config.toml
num_hidden_layers = 16
hidden_size = 192
num_attention_heads = 6
num_key_value_heads = 6
head_dim = 32
intermediate_size = 768
vocab_size = 1240
hidden_act = "gelu"
norm = "layernorm"
norm_place = "pre"
norm_eps = 1e-05
positions = "learned"
qk_norm = false
attn_scale = 0.177
bias = "none"
tie_word_embeddings = true
parallel_block = false
init = "normal"
init_std_qkv = 0.0361
init_std_o = 0.00637
init_std_up = 0.0361
init_std_down = 0.00637
optimizer = "soap_variant"
learning_rate = 0.00489
lr_mult_up = 0.656
beta1 = 0.95
beta2 = 0.98
lr_head = 0.00726
warmup_steps = 200
schedule = "wsd"
decay_fraction = 0.488
decay_shape = "linear"
final_lr_fraction = 0.02
batch_tokens = 32768
max_seq_len = 2048
doc_mask = true
train_tokens = 189300000
max_steps = 5777
dataset = "wikipedia_en"
Each number is 128 + 32 x the weight over its row's rms, rounded and kept within 0 to 255. Layers, rows and columns count from 0. The size above them is the row's rms in percent of the matrix's.

# layer 7 attention query, 192x192, rms 0.267, rows 0-31, columns 96-191
size [110 112 113 103 109 105 106 108 118 104 112 104 105 115 110 104 110 115 109 110 103 112 110 104 118 109 112 108 111 108 114 115]
[[130 103 140 147 106 113 141 103 152 106 101 160 111 130  91 117 202  82 141 128 170 118 142 147 115 113 141 168 197 142 188 132  94 100 116 113 134 123 110 141 170  64 164 118 125 102 148 127 152 149  93 154 109 111  74 106 105 114 181 135 156  87 203 116 156 137  72 130 125 153 156 109 119  61 118 131  97 119 121 137 145 137 144 138 140  95 127 142 132 116 164  66 183  93 114 115]
 [183 148 123 165 107  66 118 158 213 143 155 133 130 106  99  97 198 140 130 127 154 128 134  89 128 160 160 123 128 112 141  84 145  96 122 124 177 153  83 148  95 117 135 134 122 140 154 122 133  89 156 162  99 125 139 162 144 147  92 201 120 124 138 179 175  90  72 148 119  92  89 112 104 155 126 117  90  98  89 129 104 226 158 209 144 152 118 126  98 180 161 113  53 116 124 168]
 [ 67 144 130  84 129 162 117 123  83  88 144  89  73 149 135 169 108  82 161 130 162 120 138 204 149  60 166 119  82 153 145 150 111 102 104 188  81 110 190 201 103 132 106 123 136 133 141  89 131 167  79  83  99 113 144 154  85 169 102 154 122  60  96 145 164 112 136 107 134 166 117 116 191 114 158 179 160  87 112 127  77 164 190 154 117 130 130 133  97 118 107  95 115 110 114  70]
 [128 118 165 101 116 122  77 137 110 145 110 135 140 149 101 109 130 130 174 135 135 135 128 106 153 114  63 136 170 170 135 151 121 128  54 104 132 180 212 148  68 106 120 143 129 103 107 141  96 151 162 139 153  98 121 123 125 117 124  73  98 173 144 138 108  76  98 111 152 175  62 105 120 105  60 136 176 145 152 120 151 137 174 145 132 164 125 204 113  89 130 133 119 194  85 107]
 [145 137 164  97 121  82 134  84  97 112 133 117 151 159 127 169  84 117  83  97 110 137 131 174 135 205 181  89 139 122  98 128 155 104 101  89  88 127 114 101 137 122 104 144 168 115 157  96 158 139 157  93 140  88 100 141 163 149 160 133 157 106 116 146  91 100 147 159 188 152  93 103 127 181 145  93 141 127 139 138 125  77 105 126 122 156 158 164  57 137 119 100 164 160 140 137]
 [133 103 122 105 149 149 159 119 126 170 103 115 147 142 132 122 100 122  93 151  82 132 177 152 148 171 115 133  89  78  85 101  88 123 113 116 133 147  77  96  79 137 132 141 117 158  74 216 155 131 151 153 129 133 162  94 163 152  78 132 120 197  95 120 149  57 148 103 114 112 135 135 115 166 128 133 167 164 143 123 106  87 203 171 147 134  93 119 100 156 114 102 149 107 101 138]
 [128  84 164 130 145 186  99  80  90 117 203 160 125 101 182 160 170 114 143 126 161 179 103 116 141  94 149 164 143 118  76 149 121 197  93  89 126 133 122 130 126 139 139 111 131  87 155  72 124 107 128 124  96 156 148 155 112 105 138 100 213 128 113 128 122  99 116 140 133 110 116 103 180 169 144 135 130 158 137 125  94 186  73 108  78 162 117 164  82 143  89  95 133 119 143 155]
 [172 122 170 175 124  79 101 107 171 109 157 140 155 108 181 137  84 100  98 143 138  87 134 116 137 115 100  65 113  95  99 149 168  72 153 166  81 140 144 125 140 110 123 172  82 179 104 154 124 144 115 127 120  79 180 147 135 132 112 134 114 132 145 146 138  86 123 141  84 150 137 142 138 141 121 162 117 197  56  92  80 116  96 147 139 166 142 141 112 223 183 159 129  61 182 119]
 [161  86  99 101 133 145 161 164 114 132  65 158  92  95  66 113 169 115 124 159 201 128 121 117  63 162 139  94 134 155 130 155 186 158 118 163 211  72  99 156 144 184  98 114  78 111 108 168 106 105  66 149 151 178  94 149  99 115 137  91 143  80 156 162 114 126 143 113 143  99 133  96 134 132 132 163 143 121  83 144 103  83 130 158 108 100 158 131  69 165 140 161 142 152 206 146]
 [113  95 105 192 163 168  89 129 148 152 163  60 113 131 114 116 135  52 129 185 109 132 222 125 150 101 145 132 184  99 129 141 135  94 104  85 128 135 141 118 141 129 105 110 152 115  59  99 147  93 129 123 179 151 123 121 155 112 108 163 125 117 107 183  96 127 120  88 105 101  90  99 162 101 162 117 146  95 123 138 128 114 123 121 113 144 165 121 155 177 143 137 195 137 134 164]
 [111  52 154 135 143 172 121 152  65 161 167 168 170  79 146 118 153 137 139 105  63 121 144 128 141 123 144 146 108 109  55  97  59 112 136 153 134 206 148  77 135 134 161 119  73  49 128 108 166 116 109 134  85 105  83 180 151 103 136 110 134  77 147 176 130 198 178 145 137 121  82 140 161 139 125 111 122  88  84 104 111  75 110 103 186 179 114  80 160  94 158 192  96 154 140 152]
 [198  82 164 100 141 130 149 196 139 123 156 127 152 134 182 106 104 138 128 145 115 166 126  49 159 137 140 154 123  39 147  89 111 117 143 106 139  82 111  90 144 170 153  65 100 122 214 135 114  93  76 108  80 115 113  75 119 155 125 142 110 104 111 173 152  97 111 165 139 175 125 157 123 119  86 143 106 123 112  69  79 161 129 124 123 120 141 127 140 116 154 144 126 139 140  69]
 [117 106 134 160 190 150 144 144  85 165 123  79 120 109 142 142 128 215 124 100 112 143 101  66 155 119 141  96 149  90 127 169 160 134 141 168 112 118  84  34 166 130 181  97 162 122 141 100 150 127 131 123 103 176  88 141 137 116 174 122 110 130  89 124 116 159 148  88 109 182 117 125 145 104 132  98  74 124 137 124  56 128  91 121 189 115 162  88 101 121 150  99 101  72 108 109]
 [161  91 134 147 136  95  94  66 119 105 173  78 124 160 173  85 176 101 150 138  82  88 122 132 123 103 156 163  72 120 171 170 152 159 132  71 115 123 148 134 108  92  70 164 177  93 136 178 170 142 149  78 127 199  87 115 100 185  88  80 107 142 118 143  66 112  86 114 137  79 114 135 104 101  95 127  18 186 122 157 166 167 137 121 104 153  80 127 120  66 109  96 167  93 135 136]
 [107 106 122 168 140  77  83 112 159  86 116 104 146  72 141 110 133 124 135 130 105 149 140  87 185 108 135 117 137 134 145  73 170 142 146  89 101 146 138  79 147 124 136 126 101 160 169 156 116 165 126 121 208  80 205 118 132 112 131 103 144  59 155 138  67 118 129 135 116  92  96 124  81 133 146 219  31 140 144 169  57 151 108 137 119  60  96 121 145  92 123 113 150  85 117 142]
 [110 133 107  97 139 102  94  80 139 120 217 164 137 175 161 112 107 114 169 152 194  64 111 156 185 166 125 157 196 138 146 113 156 106 100  97 104 112 163 144 131 140  73 142 113 114 134 135  99 184 186 103 119  96 147 151 132  55 140 105 118 139  98 136  87 107 141  32 118 120 159  90 144 187 168 137 144 113  92 156 132 150 103 125 115 115 108  91 178 106 173 165 106 154 142 175]
 [123  62 134 132 187 104  42 149 133  88 141  92 138 108 147 136  86 111  53 185  74  92 133  87 165 134  98 125 159 114 162 116 181 112 108 114 198 128 155 164  62 152  91 140 155 132  79 106 106 162 115 165 149 104 152 142 140 121 145  80 145 161 104  64 103 113 153 205 162 144 121 159 115 154 141  73 113 128 141 110 125  92  95 127 134 155 164  91 162 183 113  62 125 114 103 139]
 [128 132  78 164  84 109 125  60  87 114  85 136 144 114 150 117 128  97 135 120 131 124 138 186 175 126 117 157  89 127 127 147 177 156  68 162 156  73 128 125 134 157  72  95 175 110 113  87 135 114 116 201 143 121 113  54 111 115 131 139 175 124 115  69 127 164 183 162 164 127 123 139 133 147 156 115 105  76 189 109 115 140 102 155 155 104 161 181  85 132 163 132 133  97 149 160]
 [114 120 140 161 117 107  95 111 137 106 148 136 137 120  78 138 135 178  88 134 157 126  72 104 125  85 123  96  90 106 102 153 127 211 133  92 184 166 139 147  99 196  98 196  67  96  97 174 179 141  75 131 160 111 119 135 111 125 122  76 128 114 114 162 144 138  65 167 138  97 139 188 163 143 133 156 147  95 153 115 195 136 140  87 133 127 132 141 137 105 175 153 144  92 140  77]
 [140 194  77 161  99 123  83 117  70  58  91 185 104  89 124 106 146 104 163  99 114 111 103  99 126 102  96  93 113 140 134 114  69 107 162  57 110  98 117 147 116  98  76 144 177 131 141 246  85 155 150 124 173 130  81 160 111 136 155 170 109 158 161 169 173 101  81 132 109  96 127 125 110 126 165 183  80 128  77 120 103 135 105 188  90 136  75  79 178 160 161 117 133 118 198 148]
 [113 164  89 116 151 152 102 152 164  78 148 121 121 132 113 210 165 160 132  98  98  64  80 124 227 149 135 164  96 115 132 195 126 148 115  90 132  59 161 114 135 187 149 118 128 172 148 117 166 138 143 143 109 172  86 111 139  97 123 115 141 152 127 185 224  65  98 153 131 125 126 160 139 143 144 179 115  74 123 126 157  80 115 109 144 157  74  68 138  94 135 140 120 165  66 151]
 [107 100 119 108 130  90 136 104 128 158 142 200 132 137 145 116  81 161 113 132 124  91 107 142 142 110 108 125 124 127 185  91 127 110  97  88 107  78  86 118 115 173 186 145 159 139 141 110 131 108 188 102 117 159 138  71 121 130 200  82 195 149 195 122 115 112 124 133  90 164 146 124 115 128 137 194  90 160 110 138 133 184 107 140 106 101 131  77  74  87 155 152 159 110 134 109]
 [116 146  96  99 177 155  75  82 180 156 149 148  99 150 109 141 128 124 186 140  86 157  94 111 136  83 129 169  61  97 173 130 123 125  95 143 118 144 113 134  66 151 123  98 145 112 136 158 138 171 147 200 145  68 169  73 116 158 125 114 141 154 143 128 159 141 123 116  91 155  91  80 170 131 136 185 101 136 131 114 111 127 133 100 148  81 105 137 164 139 125  73 148 118 181 137]
 [149 157 134 122 119 104 198 164  96 117 105 160 121 134 146 117 125 119 121 193 124 125 127 159 108 147 142  93  99 162 106  76 124 177  76 154 129 122 170 169 133 151 126 111 181  88 216 178 134 158 139 157 122 115 137 115 136 165 149 154 133 111  56  82 135 112  90 123  87 115 112 137 117  74 109 117 162 101 136 132 104 134 131 174 138 151 182 105 148 128 148 125  81 102 111 181]
 [ 69 153 120 184  85 193 166  98 142 134 133 161 101 145 109 103 145 142 113 131 154 190  75 133  74 135 154 106  91 120 117 191 137  86 126 158 112 108 114 119 184 128 123 166 118 133 111 150 154 125 138 146  96 106 120 146  77 142  97 102 121 132 134 123  95 124 186 171 154  98 138 169  97  98 158 119 141 116 152 125 116 141 159 159 157 149 100 142 130 232 172  73  68 162 161 123]
 [118 117 119  53 107 138 152 169 164 127 131 128 164  96 110 144 108 158 128 144 165 109 133 109  91 111 177 185 130 129 123  70 128  38 158 120 120 133 132 128  87 144 127 134 149 109 113 112 158 122 136  90 147 175 139  88 126 132  84 151  95  73 123 150 120  70 123 107 103  69 192  79 159 169  83 185  98 183 120 125 118 154 109 145 144 144 109 146 120 145 117 175 134 130 100 133]
 [133 143 168  80 114 144  90 138  83  73 171 135  98 123 110 106 127 189  62  88 123 105  86 123  51 179 134 123 108  99 162 116 149  81 104 121 109 118 118 156 106  80 152 139 100 149 144 119 105 128 138 194 114 123 126 126 141 137 108 114  83  97 129 162 101 236 138 120  98 137  88 119 144 149 105 128 116 107 132 103  71  95 189 115 165 110 118 226 135 162 128 124 137 123 141 124]
 [132 138 161  94 181 126 198  96 105  94 132 171 129  91 117 106 106  83 117  70 126 150 169  73 149  93 173 127  68 165 177 140  63 108 130 155 126 149 149 157 126 111 150 168 169 146 139 102 169 115 160 146 156 164 116 133 124 101 133 158 136 186 115 142 147 153 140 137 153 106 122  96 119 152 111 118 156 102 108 176 119  84 166 113 103 145 133 179 202 103 138 137 128  91 138  46]
 [136 140  97 119 103 124 106 166 149 123 119 187 134 125 208 107 135 176 133  80  81 176  55 152 140 161 115  80 196 150 104  71 108 118 130 173 189  85 122 169 121 162  73 115 143 102  78 139 159  89  97 128 176 174 156 116 111 122  95 136 140  78 105 117 158 122 137 139 130 134 162  82  80  76 177 136 156 177 158  94  90 168 135  99 170  91 148 106 170  91 118 108 130 154  84 145]
 [141 177 127  80 116 127 134 134 139 102 171 100 104 111 190 168 170 123  83 147  97 139 177 132 154 120 146  80 144 108 106 155  96  97 130 116 141 137 165  74  75 170 118 126 140 128 136 144 153 125 171 113 112 116 136  73 123 109  91 118 176 124 135 113 166 123 178 170 137  89 171  97 143 183  54 149  98 127 141 177 119 161  94 149 203 100 109 112 103 115 121 154  74 139 147 108]
 [ 95 184 189 145 130 105  99 116 105  82 104 120 119 117 143 174 182 118 197 104 108 112 174  71 141 140 113 121 132 112 152 148 160 114  50 166 166 125 131 128 104 136 136 111 178 147 135 160 172 139  57 139 131 148  96  98  75 110 132 130 195 120 176 120  52 161 125 106 141 163 115 125 215 169 139 118 143 120  93  81 108 132 124 152  85 140 173 156 134 176 194 154 112 145 147  98]
 [ 99 145 126  92 132 129 100 121 117  85 129 138 144 245  83 197 146 181 137  97 140 120 160 142  97  94 114  93 138 115 140 148 143 143 169 144 151  59  78 135  83 100  95 106 175 190 171 130 178 103  97 169 130 113  90 108 137 143 110 119 138 140 126 104 109 175 152 142 147 126 142  81 156 138 182 109 135 115  70 184 156  72 150 140 118 149 192 143 127 144 141 176  49 115 176 161]]
# layer 7 attention key, 192x192, rms 0.258, rows 0-31, columns 96-191
size [103 104  98 110 108  97 105 103 106  98 100  98  99 102  99  97 100 114 105 102  93 104 110 102 101 101 100  99 103 104 103 107]
[[158 128 133 113 126  78 109 142 110  97 130 107 118  55  87 155 130 137 110  95  92 136 136 150 111  97 144 174 133 116 186 119 113 116 126 111 153 116 152 214 145 130 139 111 166 139 121 122 121 178 112 143 115  70 114 133 142 230  91 100 130  88 121 136 124 151 104 185 127  91 128 104 141  73 172  62 119 130 127 195 130 159  88 142 166 163 160 145  78 116 144 107 170  80 109 125]
 [197 109 131 145  89 100 125 172  97 124 108 205 182 128 115 102 142 150  57 107 174 137  69  81 104 155 132  95 116 159 121  81 112 134 128 114 137 173 116  96 123  87  59  91 133 129 129 144  91 111 120 185  80 175 156 144 129 167 116 104 105 143 130 110 165 120 116 140 204 116 150 149 146 119 146 157  82 132  99 124  93 102 159 152 190 191 143 196  70 178 129 150 128 142 145 125]
 [136 156 182  98 142 131 152 126 127 142 149 140 127  59 132 145 120 140 137  92 213 125 174 171 178 110 131 111 103 156 141 124 123  78 130 138 116 165 189 201 126  92 119 218 154 134 103 134 144 127 100  96 162 146 158 156  86 166 146 149 131  38  76 155 103 112 115 120 136 144  87 139 162 145 161 136 102 137  92 101 121  94 101 114  66 118 113 166 127 104  75  60  95 119 122  91]
 [146 130 161 131 149  53 136  88 107 124 149 128 100 153 145  64 141 133 175 129 137 117 118 152 114  96  69 173 143 141 121 132 126 119 129 146 177 124 120 182  75 137  77  75  98 156  73 177 163 183 128 139  97 130  63  63 188 145  86  53 199 167 115 168 123 122  87 168 108 162  75 134 180 141  96 183 137 162 111 172 172 123 127 177 109  90 142 143  97  66 111 159 115 134 121 173]
 [ 85 178  99 129 147 128  91  98  58 156 119 135 158 192 132 189  59  70  71 146 100  83 172 131 110 173 194  82 125 177  71 106 136  47 118 100 122 125 119 122 150 175 104 114 167 117 146 124 148 120 144 163 180 119 142 168 126 147 155 155 154 128 126 101 168 138 106 138 167 136 113 139  98 139 152 106 138 181 142  78 119 140 133  95 156  82 149 107  64 136 109  99 145 137  99 141]
 [134  75 197  91 140  97  85 105 169 149 129 141 103 118 117 126 134 138 131 133  91 138 121 136 189 157 149 104 120 120 126 111 105 160  81 137 168  99  83 166  86  78 102 164 131 182 141 176 154 148 166 131 130 113 167 128 120  66 113 150  60 213 106 115 217  85 119  79 142 137 113 139 131 167 147 151 106  98 125 197 117  95 118  90 138 115 177 103 136 172 128  67 146 113 138 143]
 [121 112 201 110 119 126 139 127 106  87 133  95 146 125 147 135 133 102 133 133 148 175 128 114 126  60 125 223 152 123 127 158 102 128 120 133  78 149 170 152 105 139 122 135 123  75 150 143 113  79  89  71 146 130 121  94 141 138 160 111 175 153 111 116 157 132 133 192 140 135  87 141 180 187 156 138 130 113 169  88  80 188 118 100  78 174 174 113  70 172 122 172 190 132 146 168]
 [194  89 167 147 130 110  81 176 120 136 177 162 137  86 110 112  97  97 147 159 153 148 114 125 121 135 117 155 166  97 119 127 180 103 126 143 142 149 139 128 156 125 178 144  97 172 133 131 138  98 156 112 115  98 106  94 128  82 127 157 136 180  24 140 154  97 112 126 106 179  87 111  98 113 158  96 142 193 129 103  84 104 133  71 168 206 143 140 118 192 196 134  91  90 135 160]
 [159 108 135  95 159 107 116 149 116 144 107  77 111 123  91 137 207 115 134 136 215  58 115  96  93 139 127 125 111 129 136  96 155 178 145 132 144 116 164 184 111 177 161 115 102 134 129 116 146 108 126 194 155 152 108 149 126 137 106 105 178  58 153 146 103 162 157 117  99 145 128 121 147 125 101 131 134 166  79 167 142  47  69 130  95 162 166 104  78 153 143 157 132 146  97 142]
 [153 148 105 145 137 158  95 137 123 185 162  75  90 176 123 143 104  68  65 122 123 158 165 154  98  46  80 121 196 131 161 148 124 124 168  98 131 132  93  97 127 114 137  76 141  81  58  98 146 130 113 125 115 116 103 143  74  86 141 134  54 137 113 135 170 111 130  63  84  87  99 175 112 128 181 118 121 149  97  99 126  93 121 146 121 166 122 137 128 148 106 160 118 120 192 150]
 [113  41  70 116 122 134 106  99 154 117 102 210 163 157 110  99 133 143 121 133 153  91  99  87  99  68 188 110 112 130  84  87 118 117 134 135 100 165 141 173 102  92 138 133 102  91 150  88 152 126 172 119 131 111  95  94 178 135 102 129  64 112 158 211 184 157 141 158 138 111  77  84  99 132 140 153 137 103 110 120 126  56  90 145 140 151 115 129 180 164 154 229 172 197 169 109]
 [184 114 169 119 103 114 133 131 140 110 182 138  96 156  87 132 149 155 131 172  97 129 113 115 160 156 146 108 148 117 118 146  62 140 138 135 148 168  35 100 132 174 159 171 157 141 163 108 141 119 114 111  97 144  63  98 105 177  92 149 131  81 118 146 175 120  96  69 153 167 196 108 203 192 131  79  91 120 125  91  74 181 111 115 148  64  91 152 150 167  81 157 104 137 141  88]
 [134  92 155  93 114 125 181 119  75 160  96 110 109 150 142  83 170 173 155 102 129 159 106 109 117 173 152 100 136 107 110 132  80 149 139 165 111  75 102 107 172 102 159  92 134 127 170 143 171 110  92  74 128 179 108 104 203 194 152 134  96 140  86 121  91  90 153 124 164 127 108 155 141 159 125 177 128  47 143 137 135 124 134 186 106 104 222 123  73 132 108 109 114  82 138  77]
 [143 114 120 187 147 123  73 156 101 104 222 154 153 105 149  64 109 105 175 147  76 115 115 109  97 167 171 177  91 144 193 166 121 199 134  85 126  41 122 146 124 141 102 174 152  94 112 116 171 133 101 125 136 135 127 174 118 140 138  90 116 160 110  91  97 103  94 142 142  72  88 158 101 104 109 122 100 117  97  92 149 152 130 165 118 170 116 125  82 115  81  93 209 164 143 160]
 [114 107 117 154 141  97  97  47 133 120 129 135 109 122  60 102 114 140 151 179 116  98 157  97  88 138 148 115 126 150 141 107  73 182 130 136 107 162 116 144 149 121 116  92 132 194 150 141 112 146 135  97 222 111 153  97 119 134  86 144 134  72 168 162  91  84 141 119 137 101 126 131  89 151 146 126 110 118 217 133 100 169 134 194 138  91 159 157  99  61  88 145 106 129 136  98]
 [ 94 174  86 100 139 108 126 168 118 181 162  80 138 141 166 148  77 166 145 141 156  84 122 166 138 169 172 190 118 106 141 146 193  97 109  70 156  82  99 133  89 149 104 133 135 179  87 124 105  75 197 111 114 129 142 108 181 141 104 146  88 122  38 192  87 105 140 132 103 157 130 135 136 124 118 121 115  84 112  73 127 110 154 158 124 184 119 162 106  65 127 152 136 112 120 117]
 [144 101  88 115 171 157  86 115 117 101 138 149 174 105 119 138  96 113  72  78 131  48 160 126 115 159 157 163 121 149 184 169 103 141  97 139 187 130 101 139 100 148  74 141 125 219 131 134 152 119 129 133 129 132 116 146 124 112  94 160 112 209 140 100 192 132 129 190 129 180 130 163 100 149 121  71  79 178 150 102  73 151 150 137 131 131 168 115 192 152  89  82 127 136 157  81]
 [139 183  95 111  93  96 120  76  87  82 137 171 142 149 107  87 160  89 137 137 169  78 134 185 173 119 157 127 147 131 150 127 189 147 125 129 142  88  59  60 123 122 156 149 134 121  43  93 137 103 153 160 154 131 121 129 117 156 101 135 137 126  91 125 113  78 132 141 152 153 137 126 157 126 141  99 136 101 171 182  79 158 128 103 157  76 103 186  88 153 135 135 113 140 127 136]
 [166 113 150 137 189 149 169 147 166 213  89 128 129 150  80 148 134 125  88 126  73 104 119 169 185  81  81  99 105 115  89 169 113 196 158 166  98 181  68  90 126 128 144 134 115 160 114 151 100  87 159  98 106 125  56 155  95 112 144 119 117 153 162 130 108 134  70 101  96 115 160 177 104 142  99 173 133  94 153 105 154 157 132 138 157 166 154 127 128 108 137 174 150 150  76 127]
 [116 149  63 110  94 113  78  72 127 120  39 150 137 118 118 116 170 136 131 179  80 139 102 142 142  52  86 113 112 142 171 155 140 114  90  67 124 178 125  89 170 142 153  93 157  87 169 156  81 119 103 135 130 106 125 158 168 133 177 204 170 157 148 147 103  84  97  86 129 127 143 165 160 139 165 120 126 116 115 144 112 110  89 137 101 140 105 150 118 155 141 146  31 116 149 129]
 [130 146 114 139 133 129  91 128 111  43 105 165 103 114 124 102 130 138 102  77 141 111  82  96 198 125 115  96 160 106  85 189 156 125 139 116 153  58  77  86 164 172 129 166 140 162  99 109 143 199 132  64 127 123 129 116 168 118 128 167 147 187 148 162 143  93 114 112 162 105 193 134 107 139 132 181 123 107 155  75 132 155 105  56 119 143 103 153 125  59 141  51 140 113 114 162]
 [ 84 110  86  65 153 110  67 130 103 221 105 157 153 132 145 105  91 138 134  99 136  73 115 177 152 149  87 165 151 113 146 143  78  75  99 133 142 106 137 140 122 117 153 155 148 102  73 143  74 128  96  56  79 138 101 110  89 169 182 126 173  95 164  82 142 156 132 136 168 147  93 125 114 158 140 145 143  87 100 120 121 134 126 114 125 139 153 124 130  95 168 181 216 119 178 127]
 [157 134 113 124 179 190 117 134 165 100 167 100 106 106 135 102 127 135 105 127 149 125 154 117  50  89 123 131  67 180 168 148 138 134 117 152  79 133 136 179 173 116 157 105 155 117 112 127 133 149 163 127 102 148 121 123 114 123 135 133 133 138 127 181  91 114  90 125 148 118 113 140 129 160 100 175 148 192 108 122  87 139 102  90 130 121 111 201 152 182 130 153 143 108 181 120]
 [132 122 122 134 105  85 159 128 146  85 154 131 153  97 126  89  99 125 113  98 118 145  71 159 111 149 121 100 170 107 154 139 113 107  69 162  86  91 177 127  84 109 137 149 153 117 129 160  71 139  79 149 149  79 157 117 144 161 127 147 127 123  64  71 140  49 123 122 105 191 124  92 116  87 119 100 135  74 152 119  89 106 117 139 150 168 172 137 134 136 131 157 160 187  63 123]
 [ 63 123 124 127  62 164 118  89 125 135 126  90  99 129  70 155 132 184  65 144 151 115 122 119  83 123 140 115  97 180 132 172 103  99  55 130 174 113 146 105 177 107 131 184 140 128 176 104  54 107 197 174  58 149 160 131 161 176  61 109 145  88 127 115 138 129  93 127 131 121 121 154 127 142  80 144 148 104 101 112 132 120 140 154 108 125 109 110 155 149 147  42 109 156 116  86]
 [137 115 151 121 166 167 130 147 149 143 103 123 140 114 119 140  99 154 106 138 165 125 198 132 158 127 142 139 192 141 104 139 112 112 111 186 116 119 157 165 109 195  83  84 162  63 121 110 173 141 173 147 165 159 154 135 120  99 128 110 154 116 104 147 180 139 190 108 115 105 152  79 171  95  31 116  59  82 101 108  95 137  82 139 145 150 118 137  67 135 168 132  96 126  89  77]
 [147 158 194 118 164 116 101 162 170  84 135 111 163 133 160 117 106 125 114  98 107 147  94 121 142 156 159  90  50 117 162  82 124 169 127 112 135 113 133 110 149 108 157 170  60 108 129 124 129 167 142 173 110 103 129  86 116 143 141  68 145 155 104 153  75 164 132 124 106 160 115 121  94 159  73 107  59  83 145 132 113 105 108 125 161  93 132 112 167 125 126 107 112 150 148 119]
 [122 171 168  83 119 117 156 132  45 112 120 145 123  56  95 128  82  84 108 121  89 179 128 125 185  81 130 154  96 162 142  92 106  62  86 139 107 158 157 157 110 144 134 109 120 114 108 105 168  98 133 158 115 111 120 164 152 136 150 157 153 102 126 134 132 142 121 175  54 105 153 135 111 100 103 238 139 132 172 175 114 104 153 117 125 136 120 154 225 139 134 126 129 129 132  59]
 [113  95 137 110 120 126 124 135 171 138 104 173 165 102 107 163 207 172 130 114 111 154 143 177 136 124 162  96 184 152 138 130 113 133 127 146 179 107 112 127 116  93 115 160 177 178  83 158 147 108  99 120 115 191 132  64 118 104 150 143 106  84 150 108 165 110  50 151 151 155 161  61  72 152 162 136 142 207 182 161  57 130 128 148 119 154  94 116 128 124 110 142 130 108  97 106]
 [ 84 150 108 114  93 177 108 134  98  69 152 185  98 147 102  86 138 132  92 114 110 136 153 135 109 154 146 121 134 118  72 113 114 174 106 122 137 137  99 159  74 157 143  76 135 142 176 108 176 108 115 125 121 144 101 101 173  85  85 168  82 180  95  83 163 152 118  88 116 109 184  88 164 145 126 163 113 141  98 164  86 180  76 141  95 153 123 107 115  58  61 110 123 176 101 163]
 [ 98 192 121 156 100 133 120 155  96  95  57 156 153 111 166 129 132 124 135 126 136 169 130  66 107 137 133  96 111  91 126 134  94  92  76 169 131 136 114 126  88 150 132 148 136 118  78 169 117 135  81 134 225  98 120 103 110 128 155 117 147 161 122 119  53  94  97  62 172 129 119  70 117 204  83 102 186 123 135  97 128 107 113 123  60 160 118 111 165 151 165 173 144 132 172 136]
 [112 186 136  93 130 121  92 108 115  96 141 138 192 133 157 127 192 190 162 118 124 146 174 173 111  97 144 138 142 104 128 121  97 118 110 156 191  65 141  91  74 114 153  79 160 125 133  88 159 118  96 126 130 126  61 131 109 151 144 141 112 102  79 147  42 176 149 150 125  86 128 108 150 101 172  86 139 123  88 180 150  78 154 101 161 119 176 123 144 167 151 121  89 171 182 131]]
# layer 7 attention value, 192x192, rms 0.261, rows 0-3, columns 96-191
size [125 105 109 108]
[[157 129 140 162  48 115  83 136 162  85 156 183 129 153 129 149 120 124  50 100  96 180  98 151  48 122 162  66 124 119 116 160 133 106 137 128  84  98 151 147 124 144 199 118 127  84  69 116 131 149 105 173 108 116 124 105 148  89 131 147 139 134  96  98  98 145 132 115 108  74 104 149 118  99 170 139 146 109  90 136 162  88 137  79 111 156 170 114 178 121 113 112 155 113 127 147]
 [152 103 127 131  82 149 147 175 155  87 130 147 139 118  93 109 115 146  59 151 116 117 171  97 136 122 121 125 165  83 174 148 150  51 127 104 105  80 105 135 128 183 146 109 113 137 110 159  97  63 137 125 115 181  76 156 239 170 164  75 166 112 128 138 145  97 103 102  92 108 113  93 113 102 179  59 104  78  93 143 130 176 116 162  93  70 157 132 104 163 124 153  94 144 153 148]
 [138 174 169 123  57 150 107 139 147  84  91 119 135 158 178 119 135 127 132 174  54  46 116 126 149 100 128 161  50 180 168 105 103  85 135  64 120  63 124 157 183 170 146 160 157 141  78  98 108 166 148 104 152 165  73 108 127 139 149 123 119 130 129 110 139 116 131 132 145 139 146 105 100 166 147 143 110 130  95  67  93 137 170 201 147 177 123 134 104 155 141 156 134 153 101 106]
 [117 158 140 149 195 117 132 118  74 145 147 145 128 136 166 127 117 114 149  96  66 191 117 134 142 119  91 146 172 110  89 124  86 140 131 105 135 133 121  98  71 197  91 153 158 156 119 123 153 151 132 110 120 107 138 133 118 155  87 108 134 131 118 184  83 127 122 140 147 138 104 156 141 179 193 101 101 119 149  86 120 125 110  90 149 129 146 179 137 171 126 160 148  99 144 186]]
# layer 7 attention output (transposed), 192x192, rms 0.216, rows 0-3, columns 96-191
size [106  89  99  97]
[[108 119 153 136  93 150 116 133 167 150 128 143 116 131  68 112 141 112 217  92 127 103 108 107 176 133 148 179 106  89  97 126 141 158 131 105  85 101  86 150 130  86 114  70 112 104 108 152 144  74 120 111 146 153 134 122 140 146 149  92  73  76 185 168 180  59 124  90 139  79 160 110 170 164 131 123  85 114 108 159  95 183 156 126  66  43  67 134  99 127 113 146  94 126 161  98]
 [ 84 146 170 153 175 148 116  49 166 121 157 167 160 118 142 124 101 140 161  97 130 139 124 118 108 101 105 140  53 158 107 139 157 169 122 135  94 172 161 115 150 119 101 130 132 119  85 102 131 117 138 132 157  96 166  79 120 107 103  92 127 107  88 117 112 132  69 166 124 141  91  92 138 120  58 136  99 121 126  66 121 147 169  50 181 130 128 148 153  89 146 122 147 155 134 135]
 [ 99  61 117 121 164 167  96  90 109 124 116  90 142 146 147 118 122 157 163 107 151 166  98 120 130 127  72  38 165  97  73 122  92 152 149 187 125 116 126 152  86 109 106  79 116 134 175 116  84 108 100 136 123  84 108 155  96 218 104  97  91 101 125 145 145 120 127 132 103  83 113 136  97  95 135 161 114 180 127 161 200  92 120  29 122 151 168  99 150 104 144 189 139 132 119 103]
 [164  74 112 152  98 140 165 128 195 162 152 152 145 111 129 151 139 220 104 146  90 140  96 139 134 125 100 198 151 136 187 155 129 178 105 122 132  76 146 159 132 107 149 138  95 111 142 132  87 149 106 170  67 169 158 134 114 155 134 134  85 114 151 114 179 155 141 125 105 128 146 133 136  82 116  83  91  67 160 201 129 115 101 127 210 138 114 127 142  95 164 101 166 118 107 101]]